config.yaml
n_layer: 9
n_head: 12
n_kv_head: 12
head_dim: 64
norm_eps: 1e-05
positions: "learned"
qk_norm: false
parallel_block: false
optimizer: "soap_variant"
weight_decay: 0.0
lr_head: 0.00918
train_tokens: 706200000
Each number is 128 + 24 x the weight over the matrix's rms, rounded and kept within 0 to 255. Layers, rows and columns count from 0. Numbers have three digits each.

# down: layer 2 MLP down (transposed), 3072x768, rms 0.0295, rows 3052-3071, columns 0-47
# up: layer 2 MLP up, 3072x768, rms 0.0295, rows 3053-3071, columns 0-47
down3052:140129065096133115116088127168129116132178123134116156123148164139108109157131147100096120143109107116118156133120160123171147094097120113131137
up3053:086116138135103134148108076100145159159094124144153109157157119146109134118126146103107101154113112106143112094071134168101133117129126122134144
down3053:126093105148120131154139117142141116119099092132165114153137146132108126124162132109135116130155107102147096155161142137163117130130120110130171
up3054:164159085114072086105147121135130137138115075125115119092139128177133113113098107146135081147161140131155155067144116133159106169127120107139187
down3054:118088167114140149150132148145127125113111122131120137168167161136132127133170145141135141141088138120140107128169114164110142110148105131125156
up3055:121124121128186088074125136136168125132112137149148149152134132101139116135127114152168119160142170153125145097140125122107119157128128115088103
down3055:176106132169127186159115137176121166088138124109128091120087109074129170152127140111104153118119136089162075166133113125157143086098112109146183
up3056:140118129074096128114112153108096168111112119143121107148108148170154118165163102154123124110154182117111126077106126122155137118112116154129114
down3056:089100095163138133113084115208103138089086105093103109130143083118073123113145133163139109132129091149097139102127134166126160126151102085119125
up3057:104106132124126112155131142108126147108074157141062092122119140152128131175155141114048147178166122166122142095129132142133115125217156136159126
down3057:096111093148145146125164168121098153130091115137143136098122146123087086113120084159150113116144112139139147135148131131143153135131095139132126
up3058:126146150101126114153112140109142085115172082125150135125112153123128094164142123121093114158119124131097099161099126146165126126114120119141148
down3058:118121137136179149110172176135139151126120104152085151124146126102110138098106114174146147142138140123112136063156110139101147160177126124127101
up3059:163169140149133098125146122143127116106138139141131119121178103159102153116110108121153142124103148177125129144121136127132077137139084157150118
down3059:092132101116148175128149119117112113158132100107149147161132096117185128088118106113102119119127095123128144132118146113097124140122171114092102
up3060:151090148127143148146131108106127139155121161126131089126117149116105113113137129143129150126151113145136111157121146119140124153147108155151096
down3060:111136152134135157137081119159134084106153137099138141139113148115118101115128150144137108141127139128127139139130130079125164110147158116094110
up3061:093177138157169118144160129131161134091128111122147143120133137096136099142134158131125130114125109104135135167161092108115156102158167145108177
down3061:126132095091149115136129143123162143138131127097139124099131110148116120138148088133152121139143146132167179116092135112111127109109113109167099
up3062:134117141085130110105136121144129106127102152137148148098157137080124172108157105106107149115093122157074109164146136102139120162097131177061163
down3062:151119145133094133166161134172114138132090104109150151171143142151115105146104122136133116098177132112160142100101128120123155103133165123121112
up3063:141140102148114097096099160125117148116134168138152147132077129110148145130148145106152137122108095153169105142112157125163132109087161139136101
down3063:150138129107120155137158103153104146120110108176107171152061143135124129133121126131129159159076129129160117107120136112121118144131148167073139
up3064:092147127090155132122131135130129171165105142117152113144113107108117140125159136158090157138134132133149102078180105104139145145118148122103093
down3064:093108122147124129125101184104110148134112155100117106136137121130120144144152124141096109143096116140092109141145114106142087114169076124129158
up3065:135158132152139147117114111089147176152128173116140164117196148094109094180146066141166086092141121137116078168124132115120141143172077120155154
down3065:134139091117119122130142124129146146123161121117113109102165172101114134097166122113092128108135137161149154123133146153134129165109140086136143
up3066:147182130162128161145114086134143105166101152166145122138113106115098095178122141113119118093127089115148160068091118150113142120130137119083129
down3066:128129155124143134117133142173130135121102112107119122122101122139161133080141085166144111142083152077148115125106127119124128136150128113129135
up3067:157125115110133149125112195140135121100122123117099098144118143132116137105112126132120087135137145133156166094103133156137139137084136147144126
down3067:093113119126134139114121122112135163150147137133153150139155093153097124145096074149110119058135056131154148142151126121128079143165132173143107
up3068:109099121160094090148145109103151106133142132171085154113101138136162087139103106142141114163128121095150104144129157117162135128133120135140140
down3068:126139101153101167179147133134132113119148152148107138091097114137104141176135135149110111112130181196134105126130127125125152147130143164139139
up3069:143103123191134110115094093142151123180119120111135101145107078110111165145155133135073100132137162087156113113137159117135112102122142151150092
down3069:147153118124134112107113102136127142116143155116123113151147165084090155109111183137112119157152133076130149144099154172112136168097148143177156
up3070:124102079098101168129159129086124142110079110130159153116125123143114098176145090151118115086185143108126131114124099135176099103118124125133112
down3070:154146115140124139152119123132130113091108116126147130117092127083148116144119137102114130145087108142118145129125138141113122101145172159119099
up3071:126094135116145143150130178162137141110117118146111142173121095094118084140112108146126129074091129075143146155129082156146092118164157118132120
down3071:121159119134107149137120099094116111142123087128091160099173110149109168140148133108081157093079154103118155088140114115133144091135101123139098